config.yaml
num_hidden_layers: 13
hidden_size: 576
num_attention_heads: 6
num_key_value_heads: 6
head_dim: 96
intermediate_size: 2304
vocab_size: 8192
hidden_act: "squared_relu"
norm: "rmsnorm"
norm_place: "peri"
norm_eps: 1e-07
positions: "rope"
rope_theta: 13600.0
rope_fraction: 1.0
qk_norm: true
attn_scale: 0.102
bias: "none"
tie_word_embeddings: "early"
parallel_block: false
extras: ["some layers without attention", "local attention windows", "paired heads", "skips across layers"]
init: "uniform"
init_std_qkv: 0.0184
init_std_o: 0.00361
init_std_up: 0.0184
init_std_down: 0.00361
optimizer: "adamw"
learning_rate: 0.000895
beta1: 0.9
beta2: 0.98
weight_decay: 0.24
lr_head: 0.00708
warmup_steps: 535
schedule: "wsd"
decay_fraction: 0.763
decay_shape: "linear"
final_lr_fraction: 0.1
batch_tokens: 131072
max_seq_len: 4096
doc_mask: true
train_tokens: 768500000
max_steps: 5864
dataset: "wikipedia_en"
Each number is 128 + 32 x the weight over its row's rms, rounded and kept within 0 to 255. Layers, rows and columns count from 0. Numbers have three digits each. The size before them is the row's rms in percent of the matrix's.

# layer 5 MLP up, 2304x576, rms 0.0409, rows 1099-1243, columns 96-191
105:106107114144154118108136154094123187153173114139090079149108158135095092079153129147062150097101149112102190117132141094184116162015122124087116141103085094104161128091159144116104102124181132128156126070112143105135103185138146175178091130176072104112153119120129105119142142150127133057
102:208109099120132127123141142136187170125188175141104104140215142188089159118104174117130125064135139138189146167111117135150138150118096155167059182152138135150139107136090132141158177112194164172109137125130169082173196104076111110093101117160159158177127117124138089136150143139110122174
102:134133118132081158144123155096084151138146168194108100113134099025131106115172121183137135104157112133115150165161174110173137159143087102109092163142126119148152157158127119149155162097171159144177105114122110158133132135157103141049143123151162114171161125129099108144064103123129144126
100:052086142161133209139091077185141107151142153185132091161157115111129102120097139156107108055154098130099157128133101132085071118139059113104136149114156114099150117118099118140106088107104086184142146137110124185147097078098101114141120121181148146138119128148153100104171104136230156107
098:126092200146130135132127115094178126127192165148050138191157094122128156166148067194156150120078124166092183122053186099124158129143073065134102158142144151178139115145162167090115085129090096139089113150189108161168164154183101163109168083141143098121068120111113167192131065139112162110
097:095112179138097129110157104199161158107135128130122152154163097117122136168109083130139153120137133153120166171190201131179182156105138134101157130083111142074110103123136154144081086118083160128124076116170116153192114134148158159088121134140088188092171159075088131102146134152116113169
105:162133179103154092166143113040152104177098197171127161141124135079123130172122121141100126133074105086149144139096191143146149161114096137132128098122138137155120138111220127114099122088110148117139095076112126127204133127150092109147126139151120155122111118089102160102113150124103148144
094:105033052108135206146098140166159125106091082071097089116144146152140114120076150176156146116152151147114208074188100151109170126188119130127057129138118136126126128120120151134125147099125144153113110093107116167167162103089117168105114132113139150101097148127132103097141082150122075146
098:153154129091152161181136180139198160118161184125126080190122113109051139157145089094155160147092148130142157182146148087203147117074119123117105214136092081161120056160142119125119142116099110157139116106086181176181133131172160161109152155115127166144178179101055102070136108128138126098
103:086106168143215116137140084117195151092127106134150145124131095116142118107141073158129102110103131109164135169104122109170107134089178171085105145127088101155131101136180134070102202176132193155165062150131126150156094150124079132091140109152130129081113102100114145093120130115113125064
104:055107127118112066152137135171103107146068096121129123173190140135110112153163102102163138143116146146100121116155202091128105086097100161096169199135118104134155109155160126054124125161199194128144135141118160118164136161155156131122098123153178124111088154163140083135141149134188109115
100:108111075133075143119158147094115092182105150147133167093157143149095068130139130112159195142147089115082149115101090149155090129156064185112107191141138120208139198118179117095111117072149140168170107136131141132129150130186132106159141134155109120106116178088106127090086122123121151134
100:087134173125146111169075083119088090142230114134126169123086162126117078140132150140068058142151123141148139120050115092157135184115071112139157122132107124165182143129125195110145098173130138132123054095144159101125167117124101109112125101149134115121128113079136095076117079157132158146
091:146084084166112118090172117120197164168134181105083110172091151155115112178080092130117152113093205137121145126134128142165142157122098116131094150100074157194138123120115183144096168122128148117144106134154120091135198085116121141107085163174168172040121089104065123146152130133221117146
104:105103137132122151132119136131139139134117147133123136122134147172124106119115162144094131110108147137204162142134173119190084118093135150143121133125122075088169073068136101162140129096132099215160122146170124162125135107203164117118168137152103142112146115132133135093155136126171139105
107:172108087204140142175137100159163142161077115150143100132094125147109119062116181113154165187163085186133146177116121152182114122172089127135101166144081135083076154100152115129116113086125167119166053087156140139175101118067157159139079071170106122139147137120129158164172101156138119179
093:112171133136114109122108134124151099147127131091170122112115138127166112170155132116068146136139173122087181112138167148092170172095097114134092124109099128160131137088130187106099184130204185138170150158185039109134135095062124081136130188148147152136151104109122116075101133171105120090
099:059119152102151193152114110102100067091149096139119149156145081131041151117136086065153154116149138161140109084135066140127153101131124111143135145148127075103062070153167113090110083057162132125166095136128130190144112073106104150113097111154165094104211143157085163147140102140116178163
103:151133083119196112141146123134121138149172127152141124119126092142106086191137102149140094105106126163151150122050133102143129147122116175122136147124118136193123118119130130083078084144155123141079164123134132123193153161132125124112100079142125114150159063100062124087112136120111112114
100:122092190088115129136134069114129151095134102146113080099121132102125153136130143092108176091093176167159121133121100116130185189175133117094134150193102171146132116157187115097129141056168145129134145133150114146182150131144162141104202125166145092076067099109157129164117104143111151066
104:162065114139176201207138132102101141197165157102074080135126159075131171118138137147064149092143113120135105135132188116111077140134138175074162114105094102155135103126133188093098164145078111206151125110140129102154158119168150161084102113179143128116131105141154101142128094154164140128
099:104152144020186114124134163106107133202139135166141118190176190129155190122147107133128119123104182116118132084169147089126119116138180111034161125130074127026153106179147165125079152111163114139172127122201128122158149088139202138112178150117124129147142113112153127134158059122137149108
098:115147081098099104104086108164187144126156167156124144144164130191090194104090114134135196152192203127196131203110158157170127125120126155155111158154112173148153106169155133158082119115161126093076152111100159127128126122132175136108124159124122127052145097080122112107089163108167163161
096:174121142186128116147140105120120121126125123142129130114140119070117100145066087104128151163129117160137187144129083118128108146158147126103177134157080147172167141114104135126117137148110148100141139111161117135113132089116124119076163126084107122147142118073076114126081155136100134084
097:102121152114074162066079164115152099153130153111118073174164102111157110046126169088136122120112121069096215119115197077170144147162118101134105080146145112145079080143114089112101189137137164166161115137199106087117081089138112121094081177159123153139108122143114178133153139113159144115
102:107132132082112106096139112160132164152134096093113097108160164107097108093141122153099156109104118060137145113112218084099113116095082153153064118108094163168109127112127112117087151115123103120143097111147153091151143114103117177126143127076106131064103148143109109117157086113118125137
103:110124112115176129160071119169121140137153166118113127129132162141124143124143095157107167122095125182103090113127158126156122106144148160113094098199088157116134068133154096143096151183173174124135134101142100153138077130147141147130123096142138168152131147171174180111105131134191127126
094:102146143183105140137095111104071107121120184191098145136128085133091122113175120168170092176153099178147138156123077213064151161075153210098141140164100096188131104166127117131100073148146088150194161070154179150149115100140092148165132049096112168099158125098108161121133102120117146162
096:117083126112179158074156140122131123101059105174084106171175110101113157123135136141103176145167104157155189148105210145170117125144130145128089077145106081116127092094069060123093103104121081135106139150129100090135177125174114177122107071158109214129124135101141146056165185138131098109
094:181103124096106178091154131107154114140169113179154127147118127118113156106107133121092114104071105133096124096155131081158058177125106103092177127121110110120207138167119190101070126122081108103110108128120071132155157104139063123180133103124079104051135129092111084177064079145155105097
097:133043142118167183112191079092152131185179130119106121118158163197142172137104124158105099039180126132104148180128200148106110125073135087191136164129102129160113076065086136053090124109125164129108071133149117108124141166107088132185094151098135094154054136114140105137178120075143116107
102:141126141133143192142152139112137165196124102121114181149150101141073199094094138106125101098128183115246167133161146113071118140120087245115123175132167064127115127159181113055119105042100162185082146065136137101134139103131172121143153059106133115151101136103145125107147095084122102114
105:111094142146133199124088103121130111113092097117167077172147128159189140151073099177108078100125126111150081149127166110149147153103126097120190160149170134139110132119104088110140174133114117204120134129099102152128185072081083130140122086080113086102124127177209096056143169119146118059
097:171157155141091229099128095134165127158149166140097167174147117139128104134153169102149208145143165186154134086185123154123202142138074133120125173141097138167126065135128167071103118122139117112154084137100060152117115124116095086112054123097130093122165143094202096132166114149185116141
100:122111142107178127132151112105135147160158183163076126121107113110152086101130126224162142118075172155093132127126160120149128098122139180074179124155121151174078186103156162134131122125107108154148120112134162156114134172156046125140151158167157130129146154138152051109143064172173168037
097:165105093154129136147155105088092148087107177087089128130155037158135220097122131145135119182110144129134148153152088168099113186125072154094117152109101105134182108146133193143102145122110108146138111067161105112139094176143198176141156088117149157178150105136129102177127092126074135170
099:129192167131149161096142031167172106060115116111121149185117121144099150120086140138143120105124133094103156156079141126111147153131052139139154145133162132116148148142104136109157082131183079131022159115172138076122096095114100112160098056120165120185155160125144127157191133126180102094
105:148092184151128112098080107161155169143111144119110102112108107090134108114126176150133162160087081123149169095119127147072090090112133168098160180136110110158133153107130143133112118125128137143160081068154124175163073144157140141065179117115083116077118123140156076107150135155133108127
103:168166164161156151151123125145133196134090146146115097135103143113161126129180122104081110146095180151128181154083150119088173174071126107130153100138105068110089089134206144090169118102124085161096099113176115108149104137134112174152102129155086130119098126113163121141144083119131127124
105:038124115144139123131108181079150131163105110142097151125152112129142141167177098134151122134133100088093140169089225084113107160077164145126159127162146112146139162080201090124187099154101126130094093131146102110139110164110104191147097096122097119135095115131154137114105153121146088083
095:104094128123129145079104136146166117143122149116111074168167066102108119174098125123157095114130155214106154150148079130073105154047152107123107110150086098146122135111136129137103117115143191106136115136132035097148095100146129133077108119169070179120107121154091144162122084139221142147
098:140132143167169104131138086141080108180126123149112197151082119123085084133163097130099171167084134108120125094096129184084156124151131121129110136172111113163182176152100089125144119109172073100120133093147118146137104125110107142098110107120136107138123117114188154157131100109118099125
096:114134132088175148170124116196129152119104132134119194120101166091120156080188111107145085183139121111097178155121152136143124126180101149149104105095151148122160144111172101133147122087164096136173145045137157074109091072091137177177113106160161169115061173118142163117084088167128126149
095:110034095114129124115158113133113127162116099156123133119197135127100142150105131172119123055101166106151136067085203174126147088118140156129165108120141052061098105062122124113110131121178131094092134188108082127116124126138105140152152111251078123137125094129056125133195119109158186146
109:092142082106106201175138129104175117185136129119133158094137129126160049085166118142125167124153115188156132118120187150112126106097118156122153158123145139089136115092114199104130151099117084105146076101145117160155134147127087100160184099142137129153109082119174092164088157129156150150
102:143179143112169132171156103119087173151219150098128156125109157117095135102034150155111135087087129125149124176131127102109159196208106208115100190166122162096159113122109176107128107097133148134068174103142118145144183133107147137096110136165140080150175155155190167136103142195102185094
098:096143079126174137136118141102127149145076142121037096144162043157185140083084110201069129103110149106108126127117134126111089150137116123133143125138127151191116154130209094097159142132185171137077097076074075167174117131136140116187126130156122107126134150125195119085118109168145134064
109:124092155078124114127086141135158180152141142135142129099174138112159123134112155145091138099123144147152184118121098130109141157099139157000151138128125150160096131101126137020107129129165087171105125164136155139206147122137126154141099133133144086122115088159069113158168101107102088100
100:105122139136127182184114110082146082113139133125118111138121081095082210114110064118147100101193106089126132117175146116094133103203137129126083136131120156120070114100119148104071121118130138145175160173143140146131104117083114173150126135126119100095154100093087121146145149109143123169
099:087109143147088110131115065107114137113183112113109153151126123119109156124147146118070153152102090133146150176097167152151096186119112157091167107181152139151186129177215118121092139082166166135151098110103086087138097083154071181138100122139127163166143166127060162089081037104107081183
100:081176175072111131130134127085127153194136118137114160147127130131203122132114155159120145109147175148141125154123093105154134118172112068138121170153135170095168049098222100101110106108165103124092126168209138141124154078042094198056103159107108110076130081100094135088090092113093162164
099:079083139171149116129069084170172093172164172130113158142122088143126110124118135158101184146149179123161179130171157098118100162164071166070140132120140030168098089100107145080074135130102169170199126083116131156160147138078115178084119133184138114097088094090090121117171085134127109126
097:138087136092148078171104124127147137122122106136181141106141123156186112054140128215135167053143137200097161107102175106142139091105103123110085134137130112116123186120132146132116098073090161142114114124120162188153136123150104111136174132089078175115137128091141117162121131171151127099
102:044065124132069138139072130156191105146115146162145154137201085059086169139126091139106096151093151170111080126146145171117105148162113114088171132126144084133104156161097148096132207068157145178121166136131129140162078087124152085138117085134057169086166123097186131171138131052115131192
100:040119169154174097060136138096156119180093114186136128156124151164109155198112146088095180115110154110131118201104164168164151125158106094104130128134088088197095170107167117130117175087151116137153088099116081163145075115125236120149151111214158119110066132134160106079098078084107122121
099:123097182089146112073119137145159072119122131169165145137222096109093125117069161099083094137101139111097113114123137078090151190092082127130142163139123084149177162119182108078142125147116182119145118145084139112162158098114111122087119127140105156134165150110112105074148095121129154097
107:072142112131131170104062139163143108139150122174137134158123132101183143149144099144063178101188147152146159130133183129148113097164112114106090148110101098151109126137086121104098164152160219172092121099082131097134132113095151140124050094081130102078194112148126053126118085148142117094
108:103162104078150110106127120151121102118121182138122152107141117124098171162130173152139136140085107200143110097169126120130138122125125154126147167139151133097110125116183062112121131150202110109140122110183094107160181128139121116077130103156127098140150132081149118115150069127154101133
102:133173136120081168084091132153212148118157159178139105101139118126115206089134078114087128048119149131157172172117100124143143133153118179107089179154089134153199067147123107076095102126087223167126122119130128102130057111119123129135121110148109140120150134122135106131127053157146132168
100:168143115128149171149130055154119137116133139133174197179133061165181149038145110116110108146134116114207150146155124125170120085095113129082113163121097129142115113127141125117120151141136110154119163130073079141122118113130125196110114147154110131107188092107126117165159170183115147080
103:123184117129094107094062159156177162118191100137112208128104084101157094127133130141154117111079154205156143133093154140178115106066139106108191118141152125082162113183176142105101108127118131112095071157152132210203086114155136123109167135149105072121088118119103136159160099114147111112
094:080114154126184232175139151156129120151114102197124093140131155104084129111164132176135132144149169097094149155069193068119053153097116096129079184112109168165118110120125099091070161116156120140071105152175130097107119053103082162168118097116083166107159184115173085112115077129092133137
099:139122063117115097181103063127104068118152081101131124144138100128100119112184108115072132115146091129147130130128148125142101138142092219072119100195090138120075026088163155063113143126085121167147125122120132144153152111114165108149152172128082087148146093146187143094127168193139073128
099:124130140163167178145158130153131094132112108149072139145168125115157159174105114124101092072145145114140097100119148151161125130097122129142139132131157062088109158139103126067091113116138108092124110158132072108132149127141076138145123137115109123161122172121194159171158140099144109119
106:148136122187127140108149125095094083132083085153051140152105067132075132182107147105104074136172133116167150150192121141149167152150123121112127154214155107164136146096146096147081140124130099150125123121131110130156113133143099098066123136095102159082186161142113156060102097109160100109
082:109128103109150129098122154104092116106085183156092142166112214111092112214179105158143176163130195152153073136105117098111132121104075089102151082100113126196122090122157106172117133119162154126114135177149137159105149076124036140077107134114147097087092147118100159174054146133121112144
087:171100141195095124123091136197185077133147138116102118138131146093209108138113127097190083117114126163144123124132128141158108147126139105119132138160111084186105145157146129130112081092162129142129086139130113127144117157117156134116138070152066188145144195131110113057164150117173152163
102:138130146169186099143114131170123134182104107213178125181126173052101095092145124140125169148104128126180151126110112125142111209110120165109091198141129114255154138128166135145124145103128097127136082102117168128150121106091137159087152067161163093164134085096159149133103153164113168122
094:166152148139085115132148138150113081138063148193153076112119137124051149134094079192146129120146154099116086153120108099174096145132129084083154152123121115176086163122179153130121098179122130141192127150120174097174196171118114167119142132169071092128100100132124097100130133140117098114
096:130139167142141141144099143131119136161122108121174118150178142126070136158142046198103152113120097101159087130136112086073112160076104218154101130139139130144170162094124144153066135132197091134045078162110105126131093093134150148170147138158140096094125067130105076117149156127153087129
098:127173069158107141114123122084056098186141100124100096147127158122102159102109162120132119109104149214130136109111167092144112183098143143135109121138131127114142109082143106153147154121199105141102119083185160149103090081129143107103157093122099203122142127168129085137212130137129098072
097:120128154118152155088153086168167041148155145124131093219126178076112085152143194135146164122098157123091144199145095148090147139093166118128106077072157133082135099062185137122100079048185153154141150140168067152145149088118170110104146161165066116139083150112103090151144126208133118133
097:154084120195140167210157158140075175083168047161138108149173104098104189101154146151151128125156151169122115199059129108090137146121163187131103213127121183167124116050130145118149206106154088084145164090117162101125110100156146175089090134108081135169135154146101080108222157113098088157
093:121158108052197130170132122151134181175124168120128127156110137134062166073118136166125117041084164109143147205138184088202153203162147142097139155153135164137166068105162165127093158138106143171152135116142154150138089138102122105145127129119107141065143115100106103096172107189127116087
108:121131139111116090167126132112097147137158151146074160122118168137097151167124099133100135108118139109123126131104116099148077147112107092136125105174131175106077103144163115148125078114114125139127092069142137163131116111152181170104149055127098145146193079106161167134083119211182108150
097:063108133157143100071155151113140155156107137152102142111123112157128143179114104147116146147071081092118139102152139109109076154121159182114081131207158177095129115116152121107132153127197073108142116109117136159119115096117141159147130050119165099104118201131175132135098135157156176201
098:129098116138137145200095111146115190124082092161144138126149137177085115023112120194140122102132109179119130161160140131131129098113081166078113158169143098149169104141143097148138186134157126162089100151079113140146131108141118095139166112112109130108156134112182128149153045095194094123
097:134130141149165144125131175085215063152157098134105118129124120078158139099135096157071156115103112121173137148159188061132149166062173130115153108149092184097147106149128180096082141137144134188086135074110126140186132137126086143174115153102080130056102077116156140142149148096119144154
093:144057111111111156110062087084130095152137106108167196180143128062107103088108143147110171150132090126121096162098139097174133163118079145111151196182135103137141154163225093142097152118168128132105111127119078166120166140151094126129159087126098158074084182125166133112096084123162164164
093:143152196084122165092144077206116113120150114164114118196167156148123136162077105110099056149135193153185195106104124163134141134088184088131101184115124102116184176090146187137113175134135085142062119124122167124152131116149016158106118170169119102101122128176113108076132111119199120098
110:111129095168097161121136121081136109119156137089107160130168110156068111085142133138135128141101176103173109141083151108137129093109139130091146092170170093181094125143105139125107153094135191162116115131112087090134183109177119118143124106206143156118121185173162102078076135134145135112
100:124113109107185135144096131135153083159164114162067123113141078096121101106125158148119152065157136152129144132145124121114109111102138152164113099118137155098138127125157155103129154117158111132127162115079091073150108080105134125129079129129110159154116135118119183128135103117096144109
101:133143124101133122117167146146083151178150106227143099100142153153145149159177110091147116113104149112170127109054113089147107118112108102108095147156162131096156162179158090145084123171148181128123130091137077146149136128090142129098089124184130120091140131120100134154114068119136112110
106:126147103098164184123181119164185086196149125083070136148100137105141098092124113206114167080138148199097101118122100109137126190100134178076073154166098083113127131145077164101059154085111095150159149107159105170175163149139073170193121118141128131153156115174145094178183155143129128126
102:166110113140165124107114124120106137146122083127158119170127177184160124070156132149085101069104128144145125178093097135128134139157146144072172153114126133108132140131091131120126156140144168162144059145162134136137114142147154169113143137121080108129127111104155120104200107131146097135
098:145127133122124120178109150151086181169136092151094172099123101152078147110075100198096156128095085086152120145177120123131174072139096141113178107132138160111090111091105155113093135135138148135121116138185176145154201127138112145107141140084099128089200122089173176155089059136118150132
095:149145080140112161113103126077136127133165054138192127175111119147076113156143121143112141119132156153173115168147099189114134104126084119119122093126155136084156112155181130116094126079104153093104111133109035168147114140100180090159193138121082115140096128110092108123140061160157155163
104:163131121149157120126153126128104119115176133151188194124149151065126125010170099130126153110097092109147157223064076134178098146139110179131083151107168163097128122183103093110106093155056134122125108096160092089167096093097072145167180101179093147169146166092193099139124129177111139079
094:106114116081143111117095116124144182106124219189172185182153140062102199124148096152101152134167172144127122118108152133178112173112161090109127128117163142200191159105130122108120184084084174110092122113117143121102110122125095188121180107069116137114177082150164078114108093180143123088
100:120118104151112108106125144120140108195211116195185127115100105161115145150053117104110161033175121144120123121147088140197170127103151134147110117114160150172094093137106177112083150140129158167099142070166095118120120122091147113123130096119130177070121070064136139086102158135120115119
098:158096129156155139113128092102085189232116107154149110144133189147085167092168102159114128088077150091121145102130149125121111178124102142157134121189158173202117113153090160113109121155161135147150147075203140121112147168119173158082144129112126098122168122125179119104140126137166108133
101:182119110131098169151104166108124162179209108113144141112095109174171118083083131208180150103120086147100133117097107113050129126132181135088118144136139165135117115111135154110086132123174162153150090123156147078108151101074147159119098174129178112173156144073138129124162154100093158074
110:177110117103141105118108118092143150182118174131110123109255143127120156098098080115062125112076168161144176148102121122125116167113066157038086179203078052161139153151178170085136128101140124174155123071143170156170137097132161148118137113110121132120172146137128110120107148134120155140
106:063093161175088167145151120145152116145114123119107144120160131192044127120165112171126178126084111066128175174095090104123114140112088140122139090168109126115140089169215183082132097129122131130131103059154065120130152134114110148119084139113101146078102187069067164134073099150132130140
089:189135162153173214170147163162169115152146124149173190163146092104061157069107120182119120106172171159174130199110098113098119147129127159142153105133098109177159109143156133125073191108116202156055072138191099121135124089116168091084075113138193135124199136122133119136116116160143146132
107:100130146123153106165104120152177140132185101188083114137163121142164132161072113165099161143107122150097089119177080087165132175147104120066099107123072132137108139129143130149085151137142136152113105120127159154146095114037163130114171129161133154119167101110078119122191107129137149067
101:140083130090095159137123047177153112119122125124158137143121125120137180122126117189106158120179236113137117173093172107172107085131117149093125147165086146220105149133090201151114157154075149161145123155169154148115130102149165120151175080147077120103128138110114132109126106160142119136
096:057119141119163117113092074097212097163154175172122128124099097145142129160145148165092186124113166092143151180117111145134143152139088125159117182128150220148157145106143176113069100105114148145111124084171079155126126062116101163143144116170158156101140135087121171136134159052108157113
105:134111141120108088093186178113122055107084125125098109111128104048114103114139152158126113133050156197169128135101145128101111149102044092118155123166151140178139171140158094105099154129161081119185101120078150082154163085155108142116130087109164123121089129131173081099104122175169117106
093:093157132116111131131150116109114106148077120183126075124083098079187162121124132146141098138140138198110120087098112135124136102065090114070115143097146082110116142127140106091052175102147167117126120064164126137108092090084164150095174123178129130177121152047108170063135134122214103114
102:088132092180138144166142130120165077164184146097097162168123129160165133171143134129056177160169051115168116115111193149117090152122153173155106123156173112127129086163133101091150149156107107154072130037123128102145097119082101138163122121134159174136142142134184111109094157140128132182
096:121080163120131173127059162075125104089117141142166141138137048161128154122127158150062152151173063154112128200123124138164158165116151131112133108122139106166126064127168132117113115117112146127142148098106075172188098130202109081093086102084137174114157136120185121102171127115206137143
098:069154097123154155155144055102161172174148092145067121152209106077138120144078105122145082177146139126211162136112105109095097162153091164096171144122150132071161199063152123109129085119189134119057145077178063130107118063137087101094100111112129191089110170082121134145127157136085112120
106:151105099100154136091126076099091090125101150114171132192132129117114120135116151183158112085138188108131098122168127168113095117092124147085155128164150108155136132066114124138114193116197138151089139106086126102135152089093099100129071129129133124111115159143130100138208106047117133134
091:119061118138167146124119127144121108102100131122149142168159132055069031193134070182124173132141187139095162097099179190137189176100131141116142136128148118119080097090153155129106084072175081141134103146124143142146109075127141128133102107097168089069174118138252165192117115128140149078
091:168164143137120152113091119141151140173126105151093178132086128110095109123133144101130152135112137143105121155080134137149095129127093103101138187135097111133167132127150150117130064041147162117148071145203117112128068123168142118070131164174160156138134134091102112136116134105129096124
103:130147174066154138161162098091128107136131150150123123225127098162164166121088131127137120141096135179119141126159243160098127100122169107065103164184081025137137075102123112139120143129157133150115053147129127064126063131159094131063144059170123133155114184138127155114141139166168125100
095:071130172092127087146120095158095099161161100109198152184134122108110128052145143197118129116162153167138158122085106107117098225056170120111076111150162105195117091109157172120156144102130172093173097156097185138139126114142128118156108101135109127138147081151118132162084159165193113131
117:146178108118189156127089125171097057159140208124144155134128100167127172141120147134079124103157183139118138126117149122088130098143108198117110115123117133131106068141117132097052162123138123159153144112146117130159127084094189134127137118115092126150087141095151118136146167175083081091
098:102124165146128127130117153082138126170176166199111197154099092117153135146149166181095175087117138125088132120110163146105079133095127105111133123151117094101148132154222186089093115096079160146141170100203085124138179089121129080098110168120141093151111170097204119058130091133153069107
104:099186126156150135150060102158143108146172152143171170120118155145117125122178062150082167092132097140140107099107060114072116120115121193146154131176111138207116094134120133096093148141103167162107012077135118127134133104150102131126131085156169161161140107080161097112149190125171127129
107:078084091168143141086124113133101120123117154109094164114149158184121115136134173148123156156143119172137130147120107079122069118087089124132071068119140146110138158126112106107098118106121130136044077129113111133150143098156113175096151035148108141100145114084091101054085145098129108171
103:120102138144134125110132121072155147158143055144083106144136131064162122169144162100171165147102153138116134098169168120112160142060163081094111152158134137132149014128151167136093133070121127136058084063123096134152153140135160158102148099146051115096119149116167129109141043038105136169
103:153116094070093090148111128086133021144115109098054132135093072138152081082087042168120142159168098080125091118128095121095059144136151182129142103167173105165179132123153077147160112077119131153153068141131112117186169158077116159146128077139141119137133126140099102107155114138137151076
099:037112194097207093156150124145108063094084157119125161098140116164175109055107090128121124142157134045093069176172146139118128219119126151106124121115174081112118064160145104129149175124175096104171150115116126103154100148115102130143085114150067120111143134102140066115106142108120136165
101:093105149106097142122061074097096106135098141185140151122167130153125103145087106077158121182137128118120151136134094126079138161143161127109143169128152148153060170116134154101128133096200112130121108115153104090129081083171112155119121150093159087136130195135068110118134073123120124150
104:154093121110140114104182145150134111144111140137125058128214136114120119080057113116102104122150142153123150179109124079102147135108057151070106192187091089153119116153180138092160177119098144120134087112162171155153156078176134114105096131108130137063149129141086081162098082139100178108
096:126166160127094133163101129138144056100113106120098101213120141112157103037079100099168133167187156162127165110099097145168071157151149108144054161138115153100123089096167085140118142108175150152139079111108136127147063093146154129116136129127119144118139127085121109142105088164101128089
096:126159129103117084148088100173092117126146124198168070088191138155116146185105115131145085135091101118196173119084110027138196094142152094155179176143136120121161143142127160159132108107132149172100109099184138180160125132172095117122078141130121114109195146141143115148116136169142139123
096:105107109113114129146097061115192149125156086142141153158127120127131146136108102152078177135065084180105141091105129128126075096113104120134131114136098080130154159139158197133084195113130089198081088149130052150136160121105099135160144157133143147068079140145159139111119105135125105130
093:128138116095094169152131111162087127140140154139111150104146137089149140078155104069148122134142161188136171150153121121126166141144076121120098189134099119058131154156092091140119172142081101136116037152111157132175097108124099135117118089159146133097148155143120116162151058130153131119
097:109139139150144138165176094177083145162093134123191188138168117114033133138149091115154163165115111176142210123091111101122169122146101106113170157137102113139131088109155097096121170144148122117107136095144054126111107155119186112073165169153126100075126114113157167116154150118136088061
099:115143179095131175150078083156142103126170102144110139141109169109142106111137146139169181094127124115168142165154057112160121173075062187130099175181119159161133077105131131046103125125054170165163137127092089112133173087134078148148132119159159141109217124110172164095098093100159099060
099:126108081157121092170095109109150153123140142160062072164095106149059108143208110120130111177103101131113143158117160153113208163118123150127102177134070064151142160136116134123088103117105110149132152151102116110132107127138138167129098140131167133135144115085113077077137085102130066170
096:154130104117099143087101130125195138227187131156118191140107143094082126191135119106130129120152141079104137130056127154115096115143098133097151121133103098201127070126191082119054147126118090196115118161191113109132145080140102166162112113146111138091100127104144100065116124133132115197
096:149193136030177169156065113146172157157114166154135125151112129057148193144187151114126117170152136083067106156126141122144172168129089139115154132153158113101055074140097099083123115139125147143158135125158059143111051060157165153188104090127147164118172095160175171098164138112112143132
091:162101169041144127170166101144122135156141188068105129139144149114181116153121100157144138085113131139182109112060126086135132106169127044130136155144138138166108104131095119148119168095090087141082138153163180120125126116154123160109162140158139134119200101168131096153165157119172106106
101:114131119175142155086144131153155141173158145146155164168145142166108160130166129120127089159152162169152133185134097100177183130096101116105118084147138114138139084095136095089139112082108121133126113121091119124136141078100158106148133083140074152137130144059129178061105090206153075130
099:153071139101081158135101102067110141130141180135141089119097078115105170176107103098109103118071165133146102124115131101065117192084091128098110138149178051170191103083159082123128113136155137156213178135104134111164143067053155169070098149092146131077141060105128172131130051134064089139
098:111111088119103131138135167152090100164108196125159105154133116116146122185144158071147146070126116122191125143102134118155167142060118153146142085125134152133161155139145093108116179107106134128090158159122166131120153150083131086143168096106078089145120109158168121120123179162149161100
109:082112147162132089106078111127137102136133146150165106133152156131149157133103153143099120096084107139154127148037107163091115119100063112108140138123141128111148126162139104136076204096127134100082125051193142130163132136163096121082171125145119131119169073120108144167107159057174104188
101:068120108121121175100143170126179110246132120130096134075144144089088115107134100137072090125153181144117162174082136113080083136134121126112149117151181099184124061068197160088109134129172138111107037106172078128144161129148102149170075143137116140125151120135125168110117125097159116094
107:109059182115127180149103104183207154095110063120095137076120123137087171132095038165110128114092098141144159128117129121099079091133156102124186159179176112142174118152180189114129139120119157164086131094180084154111135089186148149156123028177126199156157151167157093161099118066101115153
103:114136077133167086170135120144137133131187117131102148159138104120123157149163129091055129145124088172147144117133190055107134176154140145155148166131150086161127102147147100136141168109154054185106086162163124153121126128152087124143125134171138161112151194115101120115158206177144066098
096:179080119097136179103082138218222146171087188105166177161203133121079090108121142116143073113154161111145167155078131114076104160142119150150165114181089084113139065124154102104150147170066115130125175131152116148200073121111114116063099122128122097139109129148107116152122086130124121131
101:167081131174123185131121162172156089129160129130104199172175049120055139066129201180134099127109138134114177169157143159100109178150119101129112107116145126134112099122199095078108124046123138182119057152129129118150105133109113133079094116158093144131127113048151140124182134114137122147
101:075151077081086124139059089170155152090205161198164135171151060139156184116143155141142135034223088111115132139107129124202089157160094146092098132129149089168096090131164142121080111158113133158155114116158146104083101090132076153144132120121095074118074114129165154171140123129122123152
097:105145156133115154183114155137142158121142120116091139119103128125117128156158205174150130152107142146089117165131139119173129127182115140107142148114091112192095119102144164104077146071172075197101135117214116073145095099125119147172072063130075153143127141134074097050128117120134095122
096:103096154083110091111107064150124100189097071198159192145145146088149112111170095137119098087099104133133134104142157116098173086108150092121178121138120092132110077096108134120051103145184149127107183128087119174114145085136086184134161128112091126134144113102153157152160127138109114115
103:133127152135127137148123166144125131175144167205183131153154102138053136136107147124153115076154161195168130100134101155130124081111010148111102208131084109148094134110190130090081107153137132145090120147113159132166150115165132094117126158125048106150072138057090118144100129153148152120
097:117077095078174150136088152120095159113203160160167171149155112151060180158086106121134197157075162192109115162097173096186135154034129107164196159142127150175189140107120124132079113156110223164116101123130130142154144110122146134125147191127140150092136120064137082090113183057159113170
099:054042183128110115120118063152152162106106160164113187113176120181046080063148151139131118158168125101161136156175093146124124142137119158152110140128142165187133157114130085123132123163167113145132103119121093126127137086087133138103152125138115200121173093100123160072151176209098175183
093:096085131124144094087096087059177068112154154101157095151152118197047135150144148162075116108158113116225169096159149104070097129087126171092112109188167117166136138137072151119118128157112112213110113072204104130144098079075135100128123084131096169131168092115137060101122097141181105091
111:144103155118122164121150072178122153150155104165091160119087133128116143156115094114077148112131082197128160179109116136116131113153106171080225179179156091130100103124102178099118178099135118149150116057144092147179121106094138154106099063147064122146168164129152061135116162138081046153
129:114084151083158112110083168139178093153079095142174154164114122155131129146175149109099112119146113112149122147078202174150131156114134117157132122119126104138147102158132103125089111075142099167139169083142114145167159150053111101171140132129036110120180078027165070141152121175120097117